python train.py --n_head=3 --head_dim=128 --activation="tanh_gelu" --norm="rmsnorm" --bias="none" --tie_embeddings=false --extras=["capped logits"] --init_std_down=0.0 --beta2=0.99 --batch_tokens=65536 --doc_mask=true
Each number is 128 + 24 x the weight over the matrix's rms, rounded and kept within 0 to 255. Layers, rows and columns count from 0.

# layer 12 MLP down (transposed), 1536x384, rms 0.062, rows 1036-1062, columns 128-255
[[120 119 141 119 131 125 136 128 122 118 103 100 160 142  97 124 114  94 135  83 149 105 105 132  94 127 119 142 147 169 101 117 140  84 113 152 129 103 129 139 103 111 120 163  90 114 152 146  91 102 135 107 145 165 120 113 114  95 112  88 163 136 147 141 163 122 111 124 159  73  75 119 113 155 142 102 130 145 140 109 138 148 134 134 147  87  97  82 121 105 110 185 120  86 141 163 115  97 116 112 104 147 191 137  97 154  73 100 158 179 134 147 147  91 109 109  94 147 162 105 127 125 146 153 167 144 112 169]
 [ 91  93 116 163  91 100 147  99 120 166  96 139 123 139 134 124 158 147 191 142 132  81 163  75 155 133 156 125 112  70  74  92 114  98 127  99 164 121 139 116 114 161 134 162 155 162 127 110  95 153 105 154 105  94 113 105  86 155 115 132 146 134 124  93  84 107 133  95 138 121 158 101 161  95 114 150 123  77 148 126 184 123 131 155 110 106 107 151 132 127 137 129 100 107 133 123 147 119 116 155 169 104  89 151 129 161  94 132 121  96 124 113 144  87  79 102 122 176 141 132 157 140  96 113 120 111  97 121]
 [123 119 183 149 168 138 143 156  85 122 130 133 124 166 135 118 166 130 112 145 164 142  69 123 108  88 153 174 131 167 107 147 155 161 135 135 149 128 154 110 155 149 108 157 160 105 162 133 131  97 116 119 137  97  81 106 112 111 173 140 122 101 124 143 100 166 124 132  99 139  93 141 129 181 159 127  93 201 103 111 138 167 179 119 101  98 173 128  94 138 177 132 125 122 123  82 149 123 145 167  86 140 141 110  91 147 106 145  87 126 133 107 111 150 151 124 109 119 184 162 120  93 125 132 117 127  58  99]
 [ 85 102 160 161 130 128 115  96  98 154 107 108 112 180 152 127 145 132 143 142 133  74 160  89 120  84 148 179 132 101 127 120 140 111 109 134 144 112 128 123 131 130 112  90 130  99 102 100 128 133 103 130 157 122 159 118 128 137 107 157 129 153 147 159 113 113 104 144  88 124 159 101 144 121 153 120 125 109 112  97  63 168 139 169 119 120 125 126 137 158 148 149 127 141 123 181 139 117 152 121 133 104  73 123 133 156 116 149 138 114 121 132 126 158 162 155 147  92 146 141 140  96 155 131 163 151 126 150]
 [126 131 173 150 148 119 127 105 118 114 124 147 129 143 119 119 118 128 170 130  83 164 136 171 161 145 147 127 131 110 136 129 105 110  95 133 121 147 162 138 108 114 167 151 129 114 104 127 139 153 159 111 119 126  91 103 121 145 130 132 107 134 140 131 115 120 139 118 127 133 126 137 128 148 130 158 115 121 155 128 118 117 151 152 125 139 149 134  94 104 103 121 118  73 108 121 108 112 122 128 140 158 146 136 125 114 121 108  97 161 106 141 123 162 103 134 117 147 147  96  92 162 144 149 117 120 125 132]
 [141 116 144 151  64 114 148  96 166 104 132 124 140 135 142 138 135 140 130 149 122 132 117 128  63 136 136  63  86 124 108 126 132 109 132 143 194  91 131 100 151 161 135 167 115 126 143 134 117 149 113 139 144 128 151 103 152 109 146  96 149 152 113 122 128 172  91 149 154 131 133  86 134 161 142 165 112  96  94  96 151  83 163 138 107 117 130 155 104 142 149 124 135 130 156 151 152  95 103 172  99 129 116 102 113 147  91 116 127 127 129 137 116  97 157  95 126 123 169 102 172  89  82  89 125 144 122 112]
 [151 102 135  97 110 117 136 162 105 119 119 156 123 140 154 116 117 153 159 122 138 167  93 114 124 171 107 150 107 124 155 109 177 130 140 103 107 117 166 142 146 152 152 123  86 118 187 157 156  91 105 111 125 123 141 156 154 116 177 123  97 123 103 103 100 147 121 128 112 170 157 119  87 150  99 166 143 150 148 139 132 124 123 127 158 132 171 156 119 138 126 141 100 111 144 106 146  93 127 106 148 159  92  85 102 131 127 124 119 173 122 137 121 133  99 110 134 105  96 127 151 115 150 136 154  88 131 156]
 [129 168 106 139  98 110 170 133 130  80 121 138 148 171 128 111  90 137 124 120 163 111 142 109 126  84 165 106 138 142 154 161 203 159  61 136 148 146 155 161 102 133  88 145 134 113 134 137 121  93 154 134 141 135  95 120 132 159 141  99 106 159 162 121 140 108 123 156 128  78 116 129 140 147 120 152 158 137 108  96 112 157  83 139  72 123 145 120 131 121 109 131 103  63 135 114  79 154 141 122 141 115 148 164 164 150  89 120 145 149 181 140  88 124 110 116 122 120  91 149 134 164 141 157 127 131 109 129]
 [168 115 171 135  99 156 124 126 151  93 127 144 165  69 164 130 111 122 120 121 103 105 127 141 131 114 161 116 125 154 138 117 179 125 170 123 123 145 116 128  71 129 113  98 137 147 126 153 142  77 132 114 142 181 111 141 145  87 138 117 101 152 131  95 167 161 130 136 112 131  79 142  99 180 135  90 114 122 103 111 131 164 108 158 126 127 101 163 109 141 123 147 137 110 152 143 145 117 113  88 106 141 103 118 109 149  81 165 128 139 136  80 147 110 145 173 142 155 121 121 133 117 153 129 140 156 154  93]
 [105 116 134 163 110 108 128 122 137 108 117 118 159 116 109 142 188  93 115 108 113 128 124 113 115 139  98 129 140 117 138 163 148 121 109 122 130 108 120 142 134 122 129 128 121 148 117 146 121 150 127 138 134 133 104  99 124 123 112  73 141 120  74 137 119 132 106 156 126  86 131 150 141 129 130 134 130 136 109 146 150 108 111  74 120 112 109 144 162 120 144 166 159 135  97 130 126 119 145 153 129 132 129 107 119 125 117 161 158 137 111 147 154 108 157  94 144 153 110 111 160 128  94 132 117 104 135 115]
 [167 142 158 154 138 153 110 121 137 147 122 100 167 162 134 111 142 106 136 166  79 128  81 121  90 109 184 165 142 116 117 134 149 164 151  96 106 140 149 110 136 136 140  69 105 114 162 181 101  96 136 109 141 123 141 156  84 130 115 106  98 127 164 138 164  92 108 148 132 112 121 107  67  90 145 184 120 112 132 175 105 132 125 152 148 120 146 152 133 107 140 128 114  75 125  91 116 165 155 168 125 142 101  79 105 112  93 130 122  83 137 105 113 132 126 136 121 114 165 109 151 127 138  70 114 137 141  92]
 [142 136 141 138 116 140 121 157  61 147 128 143 149 121  78 151 116 146 149 153 152 150 105 121 131 160 142 150 114 107 111 117 126 182 135 143 141 141 129 129 178  86 131 172 136 127 163 181 119 136 115 134 122 100 148 129 113 161 151 107  80 115 155 128 125 107 129  87 114 121 131 142  97 132  96 129 167 136 119 135 125  95 107 136 107 130 126 102 136 160 119 134 115 124 134 118  81 116 120  91 128 126 126 123 154 121 104 112 161  97 122 135 119 131 119 157  90 101 159 126  91 132 144 139  97 123 112 132]
 [135 117 139 117 116 127 152 122 152 122 149 117 147 113 119 139 100 189 118 142  55 144 136 140 123 168 110 106 132 126 128 163 117 103 150 127 158 160 145 139 109 144  97 135 115 145  88 183 126 119 148 173  95 118 120 189 119 164 121 166 114 101 101 137 157 129 148 124 106 132 140 130 114 159 130 131  81 168 164 138 104 123 128 100 137 122 140 119 140 119 126 127 122 120 141  92 140 154 111 101 165 148  74 120 152  99 129  99 113 115 133 138 181 180 113 166 122  90 148 116 119 129 131 167 154 106 136 121]
 [136 115 117 136 140 126 169 123 102 122 165 118 128 150 103 142 109 147 127 139  95 141 100 133 113 134 123 129  98  90 158 143  94 138  94 167 160 112 152 121 156 109 136 165 120 145  95 123  74 183 114 149 131 122 164 152  87 126 166 121 144 123 122 149 136 132 149 128 167 136 169 113 126 166 143 108 119 158 130 179 147  97 164 140  97 103 141 151 131 141 119 120 146 121 142 141 122 157 142 136 124 110 157 124 129  89 151 135 115 152  98 115 148 117 138 120 130 148 111 148 116 157  96 118 157 131  96 141]
 [122 126 180  87 134 132 106 135 128 135 140 146 168 153 134 103  97 127 142 117 149 133 114 117 127 157 123 168 122 126 100 102  98 149 119 110 121  90 164  99 150 127 132  99 133  65  91 157 183  82 127  83 137 134  93 162 164 111  96 118 120 167 121 126 138 131 192  98  99 111 108 123 148 124 117 117 146 149 133  87 105 135  89 135 121 131 138 123 129 127 138 129 168 125  91  63 122 126  94 160 116 156 114  97 104 117 100 103 117  73 150 154 141 114  98  79 161 153 136 133 120 150 108 139 117 157 144 101]
 [109 118 132 119 133 168 147 149 127 161 148 111 122 111 187 122 188 123 147 118 136  86  94 129 103  97 164  77  94 162 115  94  97 112 129 134 127 107 152 141 151  81 104 136 130  75 127 130  88  79  95 148 105 114 158 103 111 175 143 111 170  90  94 127 149 148 182 109  95  67 123 142  98 147 128 107 117 125 133 141 115 134 130 108 128 129  61 143 132  92  91 150 125 132 159 120 194 142 143 124  98 122 147 103 159 181  79 135 122 143  99 116 136  89 128 126  84 119 134 149  92 110 120  80 118 155 139 121]
 [124 146 174 115  94 140 120 141  58 147 108 121  73 114 136 138 122 169 103  89  96 155 121  91 118 121 119 120 137 132 119  51 129 128 129 145 139 132 162 121 137 156 113 124 135 153 163 134 130 141 152 147 117 153 166 158  95 123 118 144 140 109 128 159 102 155 128 168 131 136 122 154 135 136 154 153 151  87 158 140 154 189 130 138 114 149  96 163 143  96 117 118 160 145 137 112 138 157 161  88 129 111  96 130 133 104  95 128 101 145 108 141 121 136 138 145  73 159 142 142 110 109 163 143 140 185 194 108]
 [105 105 153 135 105 164 148 120  90 140 109 122 102 103 138 120 129 114 129 139 135 192 161 127 155 109 148 123 142 138 109 158 145 137 142 149 137 116 169  99 126 121 143 113 137 153 129 128 150 102 151  70 143 152 105 138 150 122 133 140 129 121 122  80 102 148 113 112 149 125 131 122 147 134 122 131 167 156 148 126 115 140 118 128 129 101 138 129 103 165 144 147 120 143 182 129 108 107  98 125 111 128 154  98 111 111 161 136  98 133  91 138 145 150 128 152 112 153 159 108  92 100 161 103 122 100 132 124]
 [158 111 134 112 158  92  95  93 178 151 148 134 162 127 111 144 126 153 171 147 128 160  90 147  93 124  88 121 156 139 147 109 136 148 147 154 106 138 143 146 114 123 150 147 157 125 128 111 132 142  67 121 138 130 115 175 123 133 199 103 110 123 114 115 137 158  90 128 133  75 132 123 121 122  86 157 123 120 107 140 158 131 168  91 169 128 103 119  70  77 110 201 164  85  94 154 125 131 159 102  84 125 123 121 117  87  83 116 163 118 151 124 103 149  87  79  69  91 132 151 140 144 127 132 140 142 129 135]
 [136 101 130 138 148 135 122 118 132 140 141 140 158 133 131  98  72 153  85 173 133 112 124 139 150 138 129 105 110 123 138 162 159 135 171  66 112 170 157 144 113 159 126 121 137 114 132 111 129 122 136 166 124 111 131 166 165 147  98  98 136 128 129 109 153 101  99 118 107 125 127 151 159 123 135 149 105 112 140  88 125 134 154 110 145 131 135 139 155 138 130  79 161 133 147 132 100 150 132 106 157 123 109 134 128 142 120 113 141  77 144 122 135 125 141 132 114 113 132 137 169 135 150 124 175 133 120 127]
 [141 129 116 104 122 131 112 138 138  72  95  90 106 111 140  97  87 130 166 108 144 170  78 156 108 145 132 112  91  99 125 126 121 125  82 126 157 112 151 150 104 144 150 152 120 134 110 143 131 160 145 140 143 104 143  96 162 153 145 128 153 148 133  99 100 116 134 118 117 167 139 111 117 133 151 179 149  97 102 115 142 137 141 161 103 112 114 134 118 135 199  97 110 145 129 161 134 129 136 107 144 128 123 110 117  87 142 150 106 133  95 123 148 115 106 155 100 154  92 120 117 135 129 129  90 123 101 161]
 [154 127 167 122 130 126 141 159 124 153 155 120 140 152 131  99 100 159  91 134 121 129 134 131 107 119 145 130 136 128 101 117 127 139 153 125 141 123 102 107 154 119 139 120 151 129 160 129 143 122 139 147 131 168 150 140 121 130 147 143 129 134 113 123 126 149 117 145 127 131 139 113 162 121  85 142 115 134 144  84 160 108 133 120 102 124 118 120 133  98 146 137 119 139 136 119 153 110 143 148 124 135 119 147 114 110 129 119 104 107 115 136 141 157 117 117 129 129 157 100  78 159 130 137 134 123 129 139]
 [153 130 119 159  90 121 134 104 104 107 118 106 117 177 124 139 102 115 156 168 143 110 123 122 132 118 138 142 122 128 124 120  82 116 128 129 110 135 144 159 110  84 112 129 129 119  87 124 139 107 145 115 143 112 135  95 144 118  87 159 125  98 110 144 116 136 107  93 108 146 134 105 147 146  97 135 130 140 144  98 131 105  70 129 129  94 157 114 161 190 146 126  88 131 165 137 106  75 123 135  97 132 147  98 134 117 146 151 150 122 110 136 122 178 133 121  91 150 149 104 150 157 110 110 130 137 118 102]
 [140 180 108 156 145 107 130 104 162 148 116 122 151 130 109 143 157 128 133 119 112 122 101 139 163 136  84 149 103 136 145 146 141 131 143 140 130 108 167 127  95 120 146 127 169 142 126 161 125 144 105 141 160 108  89  89 152 112 113 113 127 128 147 138 136  90 106 113  82 140 129 159 170 115 157 125 138 159 102 117  79  97 105 113 122 141 168 120 133 138 148 140 134 106 132 133 136 153 101 127  77 124 113 106 172  76 136 150 140 106 122 142 113 122  93  92 136 104 112 124 110 108 139 110  79  97 131 153]
 [ 63 119 159 139 117 159 127 124 138 101 114 175 141 123 158 136 175 151 177  99 176 116 110 106 139 155 153 157 162 100 135 134 146 128 137 141 134 100 127 145 141 123 136 134 218 140 116 121 141 101 102 157 116 132 123 161  79 118 118 142 116  98 129 149 134 172 115 177 112 113 102 111 126 154  87 126 129 124 116 119  95  91  84 149 105 166 123 130 128 105 118 175 143 131 150 109 151 118 153 133 133 145 131 139 134 121 114 184 119 152  78 139 127 172 126 109 132  87 115 126 148 116 134  97 124 194 112 156]
 [ 97 141 134 154 120 129 189 125 116 116 185 129  93  89 142 121 115 170 128 127 152 147 142 136 156 105 116 122 138 129 145 159 152 154 121 162 111 108 123 137 112 165 128 119 101 108  92 133  90 106 131 109 150 131 153  75 165  96 107 116 109 151 129 125 131 113  93 154 126  83 136  73 162 169 118 139 170 104 152 112 119 121 146 113 132 120 150 131 135  98 170 100 117 156 168 160 109 161 179 121 132 134 177 184 135  82 109 127 165 147 114 148 105 105  90 146 120 122 119 113 127 154 165 101 161 134 197 135]
 [148 140 111  90 127 133 154 112 130 104 143  94 157 136 142 136 109  99 144 140 125  86 135 106 135 101 116  56  94 123 155  75 122 103 118 167 165 139 112 132 138 135 128 124  94 132 117  82 158 119 125  91 179 138 106 127 131 123 103 111 168 144 160 138 111 112 143 129 147 131 202 132 123 164 113 109 147  66 122 113 120 140 178 145 134 137 168 141 129 101 139 165 148 174 114 148 186 154 157 135 134 148  82 154 139 147 103 109 133 103 154 127 149 150 111  86 144 148 139 146 126 143 113 138 134 166 107  85]]
# layer 12 MLP up, 1536x384, rms 0.067, rows 1037-1063, columns 128-255
[[139 165 132 171 122 148 140 135 140 143 118 149 131 108 149 127 154 130 113  77 147  83  87 103  83 155 130 170 127 106 136 147 116 116 114 100 136 138 111 142 107 125 144  97  78 114  94 128 124 142 114 159 141 117 128 135 127 119 149 130 157 123 145 201 155 116 128 152 100 146 141 124 144 137 149 127 123 136  69 105 138  98 112 143 106 131 118 150 131  99 131 171  93 132 159  88 127 119 159 166 132 117 105 117 122 136 132 117 123 139 210 135 113 151  98 147 114 148 111 113  93 153 112 142 143 131  97  71]
 [172 136 178  87  93 145 117 125 110 108 112 106 137 105 142 117 134 128 103 127 135 149 125  98 163 138  88  95 159 157 110  96 136 150 130 109 152 129 150 165 145 145 107 118 115 112 110 137 136 141 171 169 108 116  81 120 132 121  97 176 102 123 124 117 110 119 171  82 141 124 137 130 159 137 107 107 129 100 119 139 118 136 137 147 110 162 125 117 131 122 142 123 154 131  78 136 124 119  83 127 142 152 118  98 159 102 119 119 126 136  88 151 110 132 109 138 149 169 117 119 158 158 117 126 136 117 119 102]
 [110 150 146  95  94 103 112 173 141 155 115  76 146 119 139 143 171 105 142 108 106 140 135 125 118 106 104 102 150 105 108 107 120 172 106 147 138 135 131 125 129 144 123 144  75  66 105 132 147  84 138 144  97 113 140 123 158  93 138 197 110 172 146 121 109 132 115 101 126 113  29  86 112 120 105 133 154 113 127 114 121  86 126 111 116 120 119 117 154 115 140  99 154 197 135 109 150 130 143 100 133 183 133  85 123 138 115 122 168 137 132 131 127  81 125 131 172 128 103  92 144 150 120 135 120 116 111 123]
 [123  82 158 108 110 143 151 106 140 143 103 145 124 113 103 107 100 155  73 165 117 106 113  96 100 134 122 169 115 116 120 187 127 165 181 147 136 111  86 132 139 124  81  86 119 166 147 151 125 118  96  92  98 133 161 136 132 115 125 118 175 139 140 152  98 128 114  90 107  95 131 104 133 160  95 124 119 103  94 108 187 122 126 125 175 142 117 110 122 113 111 121 132 137 119  94 142 148 112 137  96  97  93 162 111 122  92 145 154 113 148 115 133 135 146 122 114 122 113 187 159 167  84 149 177 158 155 113]
 [ 88 124 188 121 166 140 129 156 144 110 143 135 170 115 114 105 162 108 141 125 113 144 103  93 149 133 117 134 154  78 108 126 135  79 109 117 104  95 128 130 128 155 103  79 115  84 113 142 109 134 159  89 141 121 138 125 186 112 108 169 112 162 144 166 142 120 169 121 126  95 106 131 103 124 122 107 118 115  79 108 153  79 139 115 130 119  90 112  99 128 134 153  93 124  91 141 140 129 102 120 120  93 155 120  99 174  74 108 141 146  78 112 133 116 134 142 145 112 104 130 141  94 127 143 128 140  99 111]
 [110 109 142 140 111  88  98 135 122 134  78 140 114  96 124 118 105  90 133 119 122 149 100  94 166 113  70 156 139 122 112 160 125 133  89 105  96 121 117  86 110 121 131 150 119 131  89 146 149 114 144 140 126  80 101 124 119 117 104 176 173 134 112 110 100  96 177  93 121  80 122 159 123 112 142 145 151 129 101 134 103 102 131 145 104 147 169 125 121  68 146 133 117 122 136 141 113 108 130 103 175 117 125 124 153 153  98 154 162 151 144  65 143 126 148 137  98 151 114 153 150 163 136 173 157  98 159 139]
 [100 147 131 106 105  95 128 126 104 134 146 182 145 112 103 126 149 122 134 117 143 119 126 137 130 141 103 126 130 120 124 134  97 109 140 136 116 135 120 117 152 137 152 105 122 143 131 134 116 101 132 176 163 107  49  86 156 132  99 167 137 150 103 115 132 105 149  91 133 135 141 121 146 128 110 112 132 156 111 137 112 123 117 106 157 129  93 102 110 139 155 128 112 145 128 103 136 125 117  92 161 138 151 123 104 136 134 137 111 135  90 104  93 126 103 130 128 125 128 172 164 154 110 134 168 100 158 124]
 [105 146 122 120 112 154 134 130 114 131 150 131 106 117 132 150 106 114 144 124 108 126  97 125 113 118 126 163 122 166 163 101  84 112 139 111 131 117 126 123 124 119 111 109 100  94 143  98 167 120 119 147 142 130 114 157 133 127 120 126 199 136 130 122 133 136 148 113 119 106 109 149 143 126  80 146  71  73 107 127 181 136 182 118 133 156 154  48 172 118 154 125  79 148  96 157 130 139 133 107  93 137 123 177 161 141 121 143 115 111 110 132 107 105  87 128 128 134 108 124 148 170 137  89 110 127 155 110]
 [134 159 180 109 119 124 122 165 145 120 115 127 118 131 133 107 120 141 170 163 108 147 143 141 118 126 135 148 103 170 103 124 131 140 125 138 152 172 119 139 140 130 148 127 125 125 135 131 176 121 118  78 114  85 150  74 146 153 155 142 145 125 147 167 121 115 187  97 112 116 130 111 123 156 131 148 151  93 130 132  94 141 132 137 115 146  83 140  97 152 112 126  75 111 115 124  90 150  95 117 134 133 105 112 157 136 106 110 119 136 109 130 138 137 117 170 136  97 156 154 119 146 145 106  95 138 103 145]
 [ 89 129 142 104 125 139 109 172 121 139 146 153 120 146 122 137 177  98 143 112 119  85 152 124 161 126 120  81 160 159 135 166 157 144  95 132 118 125 141 143 133 125 139 131 110  61  88 111 123 143 186 135 128 100 130 131 123 109 124 129 157 130 132 106 165 124 150  85 126 126 109  77 133 109 100 118  83  83 144 144 130 127 152 142 130 159 119 136 124  79 161  99 110  89  74 175 154 148 105 134 132  99 123 122 126 159 127 133  92 134 131  73 122 114 144 111 146 118 110 112 155 191  92  54 130 139 142 111]
 [142 153 124 137  53 143 124 146 114 184 128 123 136 130 147 135 148 133 127 134 119  86 103 115  76 122 117 161 128 149 179 142 145 133 110 131 156 130 143 116 103 126 109  65  83 125 119  85 121 113 143 127 147  98  99 103 123 128 125 122  95 106 180 108 134 130 165 117 105 110  78 144 155 140 142  58 126 147 131 121 124 167 111 129 117 166 112 169  88 100 141 158  99 144 137  94 153 142 130 145 141 165 148 116 127 150 130 142 148 145  94 119  82 132 128 114  95 147 140 140 127 146 150 115 124  95 102 129]
 [127 116 115 125  80 131 145 135 142 140 130 160 142 145 108  92 129  81 134 141 152 134 131  96 102 129 119 113 103 117 101 108 111 108  82 145 145 133 108 130 116 162 134 145 103 141 112  88  85 110 101  97 146  91 105  60 154 102 146 134 156  78 166 134 101 105 137 116 132 146 108 121 138  99 133 108 144 123 124 153 123 164  97 138 121 157 132 137  48  95 105 164 125 145 119 134 110 121 126 149 151 146 149 133  93 160 108 148 164 127 106 102  99  90 154 141 179 144 142 182 140 120 127  78 106 101 158 123]
 [137 126 106 142 110  72 129 150 119 110 104  85 128 110 105 101 115 121 179 142 169  87 117 149  72 106 104 116  95 104 154 158 147 127  87 171 128 123  81 133 152 132 128 124 107 121 107 134 116 154 134  94 171 120 110 101 155 120  99 108 122 139 144 127 129 143 189  96 130 109 144 112 116 126 136 146 124 122  93 115 155 147 139 151 120 130 146 139 180 109 120 114 145 174 148 130 125 137 109 156 100 143 135 140 125 108 119 147 127 123 168 113 123 127 102 168 167 112 119 134 154  72 101 130 157  84 135 111]
 [180 120  88 135 128 149 120 114  96 124 101 143 123  84 125 138 125 107 158 122 137 169 113 156  91  88  86 154 146  83 127 129 145 164 130 130 130 123 104 123 147 156  85 124 132  69 132 135 145 124 154 116  60 131 108 120 120 101 115 130 133 127 121 182 101 115 119  95  91 135  84 136  81 131  63  88 136 152 107 143 172 150  79  89 132 126 174 110 130 106 128 151 115 165 102 130 124 121 112 144 103 120 146  83 126 153 125 129 107 135 155 152 127 113 127 185  82 129 144 123 104 128 109 125 115 125  95 100]
 [142 129 132 101 111 146 138 182  78 137 113 151 106 153 157 126 155 146 164 133 112  93 150 109 138 114 140 143 118 171 193 114 123 137 128 119 109 145 124 135 118 164  90 146  90 176 134 154 178 157 131 136 101 127 107 112 116 133 145 133 130 121 112 113 184 116 154 153  94 111  96 101 112 114 110  93  91 166 126  69 124 159 149  87 112 125 152 129 118 150 161 111 133 135  99 112 179  86 134 126  94 135 103 151 114 137 128 169 128 174 137 126 142  69 121 134  75 105  97 117 163 114 117 140 134 115 130  78]
 [127 149 129 132 130 112 139 160 106 107 110 127 141 137 135  67 123 134 142 147 158 121  97 100 157 135 129 116 147 127 146 114 114 125 105 158 150 115  92  99 151 155 166 125 123 133 131 122 129 141 171 120  91 105  80 115 117 168 160 136 148 148 169 154 129 129 148  70 132 131 158 136 139  95 115 116 119 170 135 135 151 165 122 135 120 132 110 155 100 101 112 146 113 150  52 128  99 129 154 134 117 124 126 165 136 157 129 101 127 159 166  81 145 154 145 135  84 137 151 125 135 122 118  73 167 113 156 110]
 [104 164  99 118 129 115 118 169 110 126 123  78 138 137 113 122 156 148 142 109 156 126 139 116 132 116 103 133 171 168 122 105 141 124 115 160 148 156 120 126 108 145 164 123 140 101 114 157 165 106 164 120  94  96 134  85 142 141 126 118 176 155 104 131 151 134 133 126 117  93 118 145  82 120 108 140  94 150 124 164 120 149 105 135 137 139  90 123 116 135 155 115 132 164 141  94 153 122 110 110 122 132  93  74 109 134 122 118 139 139 159 121 115 133 142 120 138 154 113 122 146 122 131 130  86 148 145  72]
 [103 128 153  79 176 136  86 136 111 118 166 116 123  72 137 114 109  75 142 138 140 147 103 131  98 120  49 133 147 118 111 152 102 131 118 101 118 112 126 135 110 148 146 134  87 144 116 104 120 187 156  89  97 121 110 131 157 118 157 144 146 143 120 163 126  90 120 137 124  89 136  96  84 135  82 109 156 108  82 131 140 149 112  87 122 117 155 148 101  97 143 152 136 157  91 141 116 160  84 137  82 113 113 174 106 129 112 132 132 143 149  85 144 139 137 128 104  93 127 132 131 165 134 125 140 147 162 121]
 [147 143 136 118  97 115 159 165 139 157  83 135 114  99 126 161 151 109 152 162 142  95 114 133 113 119 106 120 110 138 175 152 122 135 115 123 147 129 122 148 111 116 158 125  94  96 155 107 130  90 209 104  99  89 107  85 118 113 131 144 129 142 132 168 145 106 157 117 113  92 147 129 135  94 103 110 105  94 111 117 137 100 177 138 138 146 130 127 170 131 142 114 113 114 118 140  99 124 107  90 138  87 136 115 105 164 104 134 160 125 151 103 119 138 141 162 118 117 115 140 188 150 129  96 153 139 173 107]
 [113 143 110 121  95 127 115 134 122 160 108 134 155 131 101 124 150 144 126 127 117 122 139 144 136 157 151 124 156 107 116 138 147 146  70 123 136 165 142 160 149 165 176  74 129 111  92 119 121 149 137 154 164 129 109 134 155  82 136 136  95 126 163 149 108  90 165 134 134 148  74 141 122 149 122 133 115 108  96 142 111  82 117 105 147 144 140 129 129 103 124 138 116 129  89 129 138 153 113 106 117 176 111 131 134 152  95 115  95 174 114 129  93 137 187 164 143 126 111 125 137 149 112  97 130 130 125  98]
 [134 168 114 149 133 144 117 106 154  97 142 190  65 127 101  82 148 144 117 151 172 120 152 132 145 152  90 140 139 139 178 146 178 163 117 102 126 139 164 150 116 138 120  96 115 102  92  83 152 122 159 113 131 119 147 111 143 118 126 106 150 163 155 152 138 127 149 105 135 158 132  83 104 111  71 123 118  97 113 134 122 144 121 130 163 122 120 142 138 119  85 134 146 128 113 175  75 143  89  99 153 119 108 106 104 144 106 138 129 108 116 125 108 113 122 146 154 117 141 172 135 128 114 109 123 151 159 109]
 [ 65 151 108  83 130 164 106 175 127 142 120  87 122 124 156 126 156 141 132 158 135 160 155 120 150 132 119 168 150 131 120 150 133 130 144 147 145 138 137 168 118 128 129 143 108  92 123 104 152 111 152 150  94  89 113 135 161 132 128 134 138 140 140 164  94 138 142 122 115 113 106 146  94 116  98 104  97 113 136  92  88 166 202 127 142 168 142 110 116 138 149 120 104 119  84 109 111 150 111 124  95 146 129 153 162 173 137 115 118 114 157 122 139 112 104 152 153 161 144 135 131 116 129 114 153 137 115 125]
 [137  90 150 133  86 156 124 134 107  73 114 161  75 116 142  97 139 131 124 158 118 102 141  84  98 136 107 142 120  92 122 132 134 141 105  77 129 143 115 138 158 112 121 102  98 114 116 132 139 132 114 108  90 122 113 154 121 129 128 142 130 105 128 117 104 190 155 130 102  96 127 115 131 128 131 106  90 110 126 148 155 168 128 147 108 113 146  99 115 128 138 126 117 189 146 139  96 113 169 118 123 129 107  96  77 169 123 140  99 167 115 125 114 130 128 156 146 149 115 126 144 107 113 128 154 168 115 155]
 [ 79  69 134 111 132 109 117 177  83 123  67  77 104 145 157 121 120 107 129 110 187 108  91 134  67 128  78 109 150 115 105 160  75 167 118 133 134 108 151 127 133 169 103  96 140 129 121  93 111 128 148 117 137 104 104  75 133 146 132 138 137 117 160 117  94 121 151  98 113 109 115 165 114 132 114 133 146  90 137 155 131 151 137 107 170 155  78 167 121 146 100 144 129 123 113 149 131 142 115 146  91 173 143 145 166 122 121 133  99 139 128 102 120 114  86 155 136 121 134 134 149 114 114 139 112 143  95 104]
 [116 182 105 112 105  98 146 154 145 129 144 133 140 150 126 151 116 127 165 143 120 133 136 122 147 141 103 117 135 123 122 104  76 119 133 108 128 152  76 144 136 139 163 108 111 127 138 158 144 135 125  91 119 172  57 133 123 101 119  97 150 129 105 158 105 111 137 136 123 113 111 127 104 132 127 106 141 122 124 160 121 148 107 120  91 109 112 120 109 113 167 140  79 108  48 109 146 133 149 155 122 127 166 126 203 155 122 100 150 144 166 112  86 128 156 149 143 129 151 138 117 163 153 102 146 124 116 148]
 [140 159 105  75 117 112 147 141  80 157 127 133 168 159  98 102 145 144 140 123 148  99 147 128 133  88 132 105 144 153 120 120 112 111 157 138 124 153 116 161 126 133 128  79 114 107 128 129 164 144 147 145 136 131 100 101 130 159 107 162 118 165 105 132 107  99 187 133 101  85  83  95 138 129 108 157 124  90 135 122 140 144 151 113 180 169 119  91 119 128 136 153 140 116 109 143 100 123 130  85 120 123 116 151 110 145 105 109 128 150 191 113 141 137 156 143 161 125 103 148 164 132  97 117 125 179 105 126]
 [138 180 152 131 127 101 122 134 124 137 127 134  96 123 110 161  96 108 111  90 145 165 115 130  78 116 112 114 104  91 114 173 145 113 128 104  92 136 126  95 100 100 141 107 126 124 127 122 162 125 141 117 120 111  93  83 130 103 169 114 207 119 136 140 115 125 187  69  70 116  59 130 157 124 125 128 115 145  92 150 138 195 129 151 135 137 108 130  99 112  91 139 141 128 120 126  77  96 118 119  97 102 144  95 113 138 103 146  92 136 154 113 161 133 122 122 117 153 192 177 156 100 110 134 117 148 146 132]]